Weights of a small transformer language model.
Size: 13 layers, width 192, MLP 512 SwiGLU, vocabulary 1024, 8.07M parameters.
Training: a variant of Muon for these matrices, 293M tokens, 4874 steps.
Each number is 128 + 24 x the weight over its row's rms, rounded and kept within 0 to 255. Layers, rows and columns count from 0. The size above them is the row's rms in percent of the matrix's.

# layer 3 attention value, 384x192, rms 0.117, rows 2-15, columns 96-143
size [ 96  88 101  90  96  88  86  91  99  90  88  91  88  97]
[[157 110  84 156 118 111 118 123  77 112 143  70 176  96 143 150 104 145 125 104 146 124 133 129 144 156  89 159 160 142 135 109 115 105 122 148 130 139 146  99 125 126 141  79 135  99 147 129]
 [137 122 127 133 127 130 137 102 150 114 102 139 146 102 121 106 124 106 117 116  91  99 104 121 100 125 162 112 142 119 144 121 152  88 142 137 150 138 157 135 121 186 110 155 156  94 155 167]
 [ 99 121  95 154 137 103 133 146 111 106 131 110 132 192 172 140 172 108 129 102 133 116 111 164 160  44 124 153 148 119 131 109 110 135 104 103 160 115 134 154 104 117 142 129 119  89 124 163]
 [149 120 134 138 105  72 150 169 138 115 121 118 118 149  99  97 126 138 147 127 165 101 128 141 184 106  76 116 117 158 130 142 121 114 159 104 125 130 159 145 105 117 118 119 157 117 134 128]
 [119 133  81 143 133 149 133 148 133 116 168 128 105 118 158 111  56 120 174 153 110 155 112 155 120 134 139 153 132  93 147 126 116 132 141 156 101 117 112 178 104 109 139  92 115 125 134 151]
 [107 151 120 142 142 116 125 114 148 107 139 167 153 144 110 128 121 166 108 127 145 153  88 188 129 170 150 124 137 155 123 132 151 108  79 147 105  80 148 172 108 146 109 159 156 192 125 153]
 [119 114 131 107 176  93 159  89 135 116 124 140 121  98 153 148 143 124 118 135 154  92 123 102 121 129 149 134 158 138 160 170 178 103 120  95 105 119 108 134 149 125 100 167 135 122 142 139]
 [118 103 117 115 126 100 171  93 156 127 114 150 126  53 119 165 166 127 146 152 171  91 124 137 147 144 116 114 148 141 128 112  96 115 116  86 140 120 177 104 136 140 100 144 136  99 112 158]
 [ 97 136 134 160 135 120 158 124 123 159 106 141 119 161 120 186 118 168 105 127 128 157 118 128 137 139 144 124 135 149  95 158 157 113 150 169 121 109 124 121 104 178 120  76 112 147 132 140]
 [117 151 145 120 103 128 142 106 135 139 122 163 158 152 115 122 113 125  99 119 193  67 172 122 125 118 100 105  80 126 103 150 133 130 146 128 139 124 141 150 159 141 102 115 113 121 153 139]
 [ 92  95 141 158 162 100 159 131 103 106 151 140 136 135 112 115 121  96 157 118 139 145 112 135 137 156 116 144 137 126 115 150  99 131  98 148  82 172 131 115 105 135 137  70 181 132 113 110]
 [124 140 120 162  77 117 128 137 165 152 150 164  99 106 104 152 105 106 134 146 162  91 146 108 145 135 136 108  93 194 117 138 154 128 101 181 105 105 136 118 116 103 134 143 119 111 172 114]
 [106 103 136 118 133 177 106 132 167 142  94 152 115 138 125 135 162 168 135 107 120 126 122 146 125  97 126 102 114 132 104 114 138 125 168  94 149 137 113 113 138  88 136 128 112 133 123 108]
 [ 70 133 111 108 105 148 131 104 149 132 129 176  93 121 139 138  59 144 125  83 132 107  89 101 164 133 104 115 113 152  99 142 160 172  91 125 124 132 144 140  99 206 167 113 108 112 130 150]]
# layer 3 attention output (transposed), 384x192, rms 0.137, rows 2-15, columns 96-143
size [115 108 120 112 108 112 107 105 125 108 102 111 106 118]
[[118 118 147  92  91 150 138 121 152  76 124 153  72 119 120 127 126 136 111  97 117 124 133 140 171 151 172 136  92 145 123 128 135 151 126 156 142 142  78 120 110 116 160 131 138 129 114  88]
 [104 104 117 136 126 131  53 104 158  89 140 150 110 192 128 174 149 163 137 138 126 149 146 115 160 100 157 106 133 139  96  75 157 151 137 117 171  96 127 105 109  88 115 162 110 113  93 129]
 [148 178 124 125 124  88  76 125 139 174  90 132  92  62 105 160 134 160 174 132  58 137 106 176 136 169 115  81 144 130 104 170 133 114 135 120 115 110 123 155 150 121 146 149 164 126 161 132]
 [140  90 137 155 114  87 140 138 125 131 104 137  99  92 106 109 139 140 166  88  99 146 116 139 160 176 121 116  92  96 155 102 134 118 154 126  88  91 109 156 154 122 137 156 135 155 122 118]
 [142 184 126 104 146  84 167 143 127 151 138 140 134  86 174 117 136  92  82  64 142 102 158 152 122 138 131 148 133 140 104 121 135 128 115 141 164 134 153  88 138 183 147  78 139 152 137 105]
 [109 147 150 128 159 155 115 120  92 151 117 139 113 108 140 118 105 114  87 129 127 140 144 110 134  90 103 139 111 109 113 142 100 113  66 117 174  99 164  76 155 131 147 104 142 150 139 125]
 [ 79  99 115 125 120 107 104  99 119 146 132 131 128 176 130 136 129 156 135 157  97 160 117 143 131 139 139 151 148 117  97 122 132 127 112 150 157 154  99 122 142 101 151  87 141  93 139 112]
 [125 137 112 123  79 132 107 165 101 159 136 147 148  99 134 122  95 136  91 124 101 168 137 112 144 139 124  83 129 141 129 131 115 115 116 118 122 110 130 129 157 149 156 167  81 151  99 108]
 [ 91 134 133  94 121 100 119 141  92 127 100 108 138 101 109 158 150 155 154 111 103 137  87 147 118  86 127  97 137  78 104  73 175 132 130 132 135 155 153 109 170 123 181 147 153 126 138 112]
 [ 81 138 129 153 134 153 166 181 125 140 133 154 119 153 151 118 163 149 126 146 162 135 123 101 180 101 109 148  91 116 119  97 129 118 119 134 128 135 133 124 164 179  70 143 123 140 121 143]
 [137 138  87 105 109 139 123 137 126 165 126 147 174 116 143 142  91 135 140 139 179 139 151 126 109 127 151  83 115 110 152 121 153 124 134 159 139 133  85 163 171 109 105 111 137 130 122 125]
 [127 140 137 162 201  56 167 159  99 127  69 111 137 131 118 115  82 101 166 101 124 125 145 158 167 136 134 106 105  87 127 118 138 120 131 124 125 139 111 128 137 126 138  96 131 131 130  82]
 [157 149 139 148 143 134 115 166 112 115 126 135 132  97 118 129 105 144 124 145  99 151  87 116  91 159  94 151 150 115 124 142 118 142 133  73 111 111 156 184 131 132 126 177 110 105 146 138]
 [107 127 161  96 120 138 137 136 120 139 158 108 110 116 117 104 122 157 126 155 162 131 122 108 147 114 138 174 117 102 128  92 133 109 157 143  96 154 188 123 127 126 116 131  76  76 107 139]]